config.yaml
head_dim: 64
vocab_size: 8192
norm_place: "pre"
positions: "learned"
attn_scale: 0.144
bias: "all"
lr_head: 0.0204
batch_tokens: [32768, 65536, 98304]
Each number is 128 + 24 x the weight over the matrix's rms, rounded and kept within 0 to 255. Layers, rows and columns count from 0.

# layer 4 attention value, 128x128, rms 0.167, rows 43-63, columns 0-63
[[152 134 142 126 101 138  80 128 106  91  60 105 127 145 129 141 146 133 109  85 102 168 126 134 131 101 147 107 139  69 102 141 117 147 110 120  86 166  93 103 121 128 150 124 118 122 164 132 149 141 151 101  89 191 108 136 147 141  98  99 100 146 157 147]
 [101 168 129 137 177 112 159  90 131 166 127  37  80 151 106 136  81 128 127 106 145 181 112 119 132 125 130 102 176  66 131 117  80 121 122 131  93 155 144 105 110 139 112 132 138  84 142 154 161 144 163  57 145 162 118 132 145 170 129 142 107  91 176 112]
 [119 138 102 142 127 138 132 153 154 142 104 129 140 157 127 142 124 115 162  95 124 156 130  63 168 112 132 143 165  98 112  90 102 117 159 169 132 176 192 134 122 166 161 124 105 109 109 131 140 134 140 105  72 134 128  98 137 122 117 162  98 123 154 114]
 [132 140 137 127 104 165  98 152 140 133 158 118 164 141  94 113 143  78 143  46 118  99  87 101 145 175 143 111 106 142 196 119  93 128 142 148 159 182 145  98 183 123 129 164 107 110 156 108 127  97 118 163 111 107 122 113 104  95  57 102  70 136 162 143]
 [139 153 104 123 151 115 141 155 115 135 138 133 129 128  97 122 103 130 169 104 124 107 142 153 139 152 105 121 124 118 191 121 101  80 162 154 161 114 118 103 153 134 117 137 161 134 119 115  95 148 124 100 134  98 120 111 126  94 114 132 115 151 135 137]
 [118 145 146 133 127 118 114 109 112 140 123 100 102 120 138 106 137 157  93 127 139 136 132 114  86 103 140 104 119 105 141 105 146 137 161 154 147 123 139 143 134 132 145 133 105 108 151 117 131 156 153 150 153 129 102 127 157 155 171 150 129 116 179 103]
 [131 167 123 143 169 184  81 144 117 102  81 117 114  96 122 123 148 112 116  88 164  75 138 126 125 102 174 131 107 127 114 123 125 143 129 129 122 107 125 140 109 149 122 153 118  83 150 110 179 133 114 128 148 122  86 134 167 116 142 152 117 138 142 120]
 [ 88 122  75 160 167 114 164 123 128 152 140 159 143 155 127 176 122 166 110 126 131 135 101  98 125  83  98  79 139 139 133 135 115 130  63 133 119 130 138  89 133 138  96  71 120 131 146 142 141 126 118 132 125 171 127 140 156 147 119 160 102 147 143 138]
 [113 161 169 126 109 116 133 161 146 136  40 130 101  99 167 124 143 146  98  70 128 151 140 116 120 149 145 103 108 136 148 150 184 129  94 110 111 134 145 148 104 115 151 132 123 115 147 119 136 130 125 153  90 110 131 137 164 122 140  88  66 137 116 117]
 [141 142  96  97 124 104 137 106 132 191 106 122 106 135 140 103 133 167  81 124 104 147 129 154 119  99 141 153 178 139 119 131 111 111 112 164  90 164 109 118  98 154 119 144 150 133 105 156 123  73 172 154  91 150 146 114 157 151 119 106 126  99 138 163]
 [115 134 129 138 130 147  98 168  99 136 168  95 127 115 126 108 146 119 113 157 134 179  92  91 182 132  95 100 131 112 132 106 113 101 140 144 134  95 152 144 140 131 165 107  93 117 136 168 167 162 137 109  98 101 124 127  83 137 106 114 160 137 148  32]
 [123  91  62 101 109 159 113  95 149 121 131 153 132 143  84 116 124 132 137 100 136 151 129 113 142 171 128 126 104  96 145 108 145 148 168 139 158 122 150 119 114 134  98 138 139 129 155  79 118 122 169  97 124 140 134 135 122  86 123 132 107 152 153 129]
 [147 170 136 118 112 112 121 132 122 175 155 111 104 141 118 124 132 184  80 110 121 126  70 109 165 133 166 122 127 178 176 153 137 155 116 162 106 153 155 166 162 138 187 101 100 109 111 185 105  92 118 160 111 117 119 106 147 170 163 144 113 128  96 155]
 [134 113 126 152 151 174 130 130 148 173 187 115 137 119 133 109 163 108 109 134  81  51 108 126 155 123 142  88 139 114 170 126  86 174 132 116 140 161  98 132 128 114 127 137 114 127 108 134 110 108 106 148 116 115 139  91 102 145 119 120 177 105 126 187]
 [120 122 147 124 111 129 139  90 155 127  81 145 128 127 151 117 155 140  77 151  98 156 156 110 123 108 156 106  99 145  96 143 149 141 116 161 102 124 153 136  78 108 145  96  75 141 143 140  98 120 150 183 151 143 155 120 138 168 126 174 107 162 135 138]
 [171 122 117 117 168 107 113 156 157 152 104 102  94 142 147 119 132  84 109 104  83 124 105 146 107 119 102 100 118 114 212 116 106 151 139 129  91 168 146 101 153 126 155 172 128 116 140 137  90 135 118 165 114  93 145 107 127 157 106  58 130 129 135 107]
 [122  61 156 162 103 155  98 111 148 131 147 126 172 119 140 117 134 137 148 186 138 136 106  95 126 107 138 141  97 114  66 130 151 121 147 121 175 116 120 148 137 121 119  63 124 167 136 138 137 157 103 165 115 152 137 166 132  85 112 172 121 160 120 103]
 [150 104 168 123 105 160 138  92  83 148 142  67 154 142 113 103 141 111 174 194 118 154 126 142 134 155 142  92 161 118 118 106 142 139 129 139 121 103  91 154  97  91 125 125 117 121 128 116 171 137 144 168 147 163 171 159 115 115 155 149 152 114 143 109]
 [150 101 115 139 149 131  96 144 136 120 103 114 130 128  91 150 124  81 144 121 157 121 117 162 170  95  84 161 128  92 100 120  89 162 137 125  95 125  82 114 133 126 132 170 132 129 165 132 153 149 116  88 137 124 130 111  88 110  80  93 109 166 165 128]
 [116 150 120 121 127 140  79 113 142 133 144 153 113 112 150  96 141 137  79 130 159  79 126 163  86 106 161 124 110 149 129 118 107 120 112 127 120 103 109 151  95 135 130 117 129 103 143 121 130  76  86 161 154 121 117 142 126 131 132 148 115 110  92 130]
 [120 127 160  92 122 132 115 111 135 116 111 147 183 121 150 155 156 106 130 150 149 113 191 158 130  92 129 186 136 124  75 108 161 126 135  94 142  82  71 153  90 131  87 117 126 148 130 158 142 167 100 136 132 133 188 136 138 109 143 100 168 122 122 132]]
# layer 4 attention output (transposed), 128x128, rms 0.118, rows 43-63, columns 0-63
[[132 119 148 142  90 137 131 132 156 110 103 159 115 122 146 156 133 143  90 126 102 107  89 126  81 158 145  91  98 110 122 117 113 130 127 161 150 148 126 126  92 132 133 138 113  77 150 132  91 104 122 147 133 139 123 155 123 199 169 130 118 131 119 138]
 [ 85 165 136 139 147 131 159 188 121 113 142 113  92 140 110 139 123 189 169 131 131 125 130 145 106 168 111  83 109 128 125 136  65 132 191 118 119 151 163 142 105 138 121 105  78  97 149 132 107 142 151 114 123 139 150 110 148 168 135  91 108 128 131 172]
 [135 167 109 129 148 151 136  98 141 123  71 131 127  97  86 140 148 145 132 113 132 161 109 107 115 102 117 165  88 145 169 118 110 162 135 115 138 152 122 132 132 148 135 165 139 115 137 124  94 138 130 130 137 168 102 112  83 134 101 149 128 101 132 157]
 [155 158 111 149 107  53  72  92 153 146 107 107 149 124 137 151 168  94 114 100 113  98  55 129  99 149 104 108 123 207 162 162 144 128 127 144 144 183 130 129 116 184  97 140 106 135 120 136 137 111 113 149 116 112  86 144 154 148 138 121 142 101 127 119]
 [129 128 113 102  93 141 117  85 153 140  91 149 107 122 134 121 190 128 121 105 123 168 123 143 108 156 122 124 128 138 133 141 145 138 166 127 115 153 132 121 165 112 135 127  90 197  91  86  90 159 113 146 139 123 116  97 164 108 131 113  91 139 138 100]
 [112 138 119 163 172 132 128 129 152 139 133 151 101 138 138 112 130 136 114 120 120 131 163 140 142 122 115 110  78 138 114 175  83 173 132 142 129 155  91 123 124 103 139 124 123 103 136 126 131 150 136 107 163 104 134 119 116 157  95 119 104 139 118 115]
 [101  95 173 132 127 138 166 116 173 118 165 130  97 122 139 134 136 119  97  97 109 128 109 128 172 134 116 108  69  95 128  92 106 169 132 146 114 164 193 120  92 108 156 123 111 141 107 112 128 144 122 168 146 144 166 105 112 133  84 132 114 127 123  92]
 [115 162 166 124 137 137  74 125 116  99  90 115 138  79  64  90 131 138 118 105 134 116 137 158 148 135 140 159 133 148 153 153 111 116 198 158 161  85 121 136 136 137 155 113 136  80 136 154 104 157 124  95 144 135 148 142 147 133 102 124 129  76 150 110]
 [ 99 133 123 134 127 109 144 128 134 145 128 164 143 153 132 120 129 146 105 170 164 163 128 145 114 106 191  97  21 147 118  86 139 123 150 110 130 133 150  93 107 162 107 110 145  93 133 101 177  92 150 151 120 128 162 116 146 150 153  93 154 152 112 129]
 [157 129 140 113 123 142 107 154 106  81  92 143 137 132  70 114 117 123  91 112 137  99 143 159 118 177 144 154  49  92 124 130 136 175 150 121  72 129 113 160 156 141 163 142 112 157  71 151 127 154 128 127 127 139 127 198 103 148 143 129 106 122 135 160]
 [ 91 146 105  97 119  99 156 181 101 116 114 117 129 113  93 167 124 136 118 148 101 124 152  94 140 123  83 145 152 100 114 140  78 137  70 131 159 117 156 170 179 149 143 152 167 152 126 138 130 132 105 177 115 137 128 114 126 119  84 132 144 166 169 119]
 [148 155 132 129 145 103 124 114 110 171 136 101 131 127 147 145 126  94 126  65 126 137  79 109 103 114 134 100 123 125 124 150 106 117 151 144 130 149 130 145 147 127 103 134 127  71 107 123 105 136 128 152 128 129 128 101 133 109 140 129 187 130 101 126]
 [129 135  92 137 155 156  95 120 116 109 120 158 115 133 115 135 119 146  70  98 131 129 106 126 105 106 124 143 137 129 126 147 101 148 136 126 120 107 118 129 119 166 176 169 152 185 161 158 152  91 101 108  85 106 151 141 149 174 122 143  91 124 131 105]
 [140 136  93 146 139 119 119  82 177  99  87  82 129 126 145 115 120 112 115 144 111 128 103 133 131 127  89 122 174  67 148 117 150 146 138  89 173 129 119 151 141 114 176 103 140 147 109  95 117 127 119 120 182 110 121 169  74 188 100 140  98  89 119 175]
 [ 93  67 143 151 143 158 130 143 113 143 129 113 145 124  96  96 139 108 133 151 114 120 115 128 126  93 111 117 189 134 108 154 135 159 166 124 120 136 103 124 174 135 137  82 107 115 107 138 147 116 162 139 142 103 132 124  96 100 128 143 145 128 101 151]
 [184 116 108 106 100  98 103 134 123 100  97 154 151 132 111  75 133 110 158 150 122 141 143 133 126 102 147  98 188 120 114 112 169 130 161 118 116 166 117 149 110 167 147 168 169 120 102 118 122 104 149  99 102  64  87 107  97 156 111 153  88 101 144 145]
 [ 96 104  81  95 128 109 110 113 108 129 123 160 130 123 129 100 136 107 153  92 157 130 120 131 147 108 112 137 152 148 134 124 108 140 107 143 182  80  77 124 128 136 109 143 155 110 120 110  98 112  94 101 131 159 141 140 125  84 136 138 125 195 136 122]
 [ 85 101 120 136 186 112 123 121 107 149 148 146 119 175 154 156 128 129 101 144 132 138 134  92  91 114 131 136 156 170 100 120  97 120 158 163 137 114 138 155 120 142 124 132 156 143 139 118 145 130 118 126  95 132 132 114 139 144 108 118  91 116 104 157]
 [126 124 188 137 103 102  91 111 136 151 157  94 156  89 125  90 142 141 186 110 106 113 137  97 129 155 117 110 132 148 132 120 100 108  88 115 113 118 140 139  97 108 135 153 121 108 117 146  90 123 137 116 141 139 108 129 170 132 149 135 156  98 128 125]
 [111 108 153 105 138 127 143 128 120 154 149 130 167 120 157 120 106 111 107 118 152 131 103 144 162 132 126 146 109  89 131 120 154 140 119 140 119 104  95 109 130 117 120 111 117 120 140  92 166 124 141 115 132 132 153 137 119 121  99  80 112 111 153 115]
 [143 154 143 132  94 138 154 145 117  65 182 112 156 120 130 100 148 173 190 130 120 125 126 127 127 121 129 102  83  82  84 107 121  83 147 128 145 136 115 121 109  90 145  91 145 117  91 112 186 145 134 103 133 115 157 151 142 115 132 119 157 153  91 124]]
# layer 4 attention query, 128x128, rms 0.196, rows 64-67, columns 0-63
[[115 125 135 134 130 120 145 141 108 134 140 144 118 153 104 136 113 116 128 116 127 128 116 134 112 121 148 121 119 133 111 116 152 143 127 149 126 136 121 129 120 131 127 133 113 117 129 142 111 155  80 139 128 131 155 121 113 130 128 156 140 121 144  96]
 [112 121  97 172 134  87 150 151 116  91 102 146 158 132 140 121 149 135 161 137 113 100 151 100 106 136 129 147 147 121 146  88 137 131 133 133 120 123 125 137 111 113 154 113 145  93 120 130 130 140 108  92 139 141 114 144 109 103 135 104 120 106 136 102]
 [138 117 119 145 140 118 132 148 134  92 150 120 126 101 134 130 132 126 143 115 146 134 113 135 138 133 116 103 139 149 149 127 124 123 134 122 134 172 122 130 111 136 148 144 106 137 162 102  99 132 127 147  92 127 143 133 117 152 158 114 119 146 109 139]
 [137 116 120 158 157 125 115 146 131 131 124 103 119  93  86 119 114 113 139 113 141 101 144 161 113 107 113 114 137 148 134  99 133 141 130 147 160 107 153 105 152 127 112  86 117 116 162 111 115 114 132 137  84 125 173 129 138 174 134 131 146 118 119 125]]
# layer 4 attention key, 128x128, rms 0.169, rows 64-66, columns 0-63
[[101 140 120 143 113 130 119 164 146 122 108 111 102 165 147  89  86 159 113 169 139 104 128 159 166  78 123 160 113 158 141 145 178  89  66 147 133 100 114 115 108 151 139 136 114 132 156 155  71 147 130  93  65 192 153 134 147 192  95 136 141 119 143 140]
 [118 145 125 129 118 135 117 150 130 120 137 131 148 123 107  98 112 121 129 136 147 121 171 128 151  93 122 110 122 142 124 144 139 117 106 134 140 102 119 116 101 125 151 141 145  96 103 169 145 118 127 132 129 155 128 103 148 161 132 139  93 108 126 128]
 [165 111 111 120 142 100 142 128 103 109 106 113 129 122  99 148 148 140 165  44 128 163 124 106 117 153 125 114 130 122  76  73  95 165 187 105  85 122 145 142 169 109 140 105 115 113  83 113 165 104  84 130 148 110 113 168  89  81 148 123 155 119 155 143]]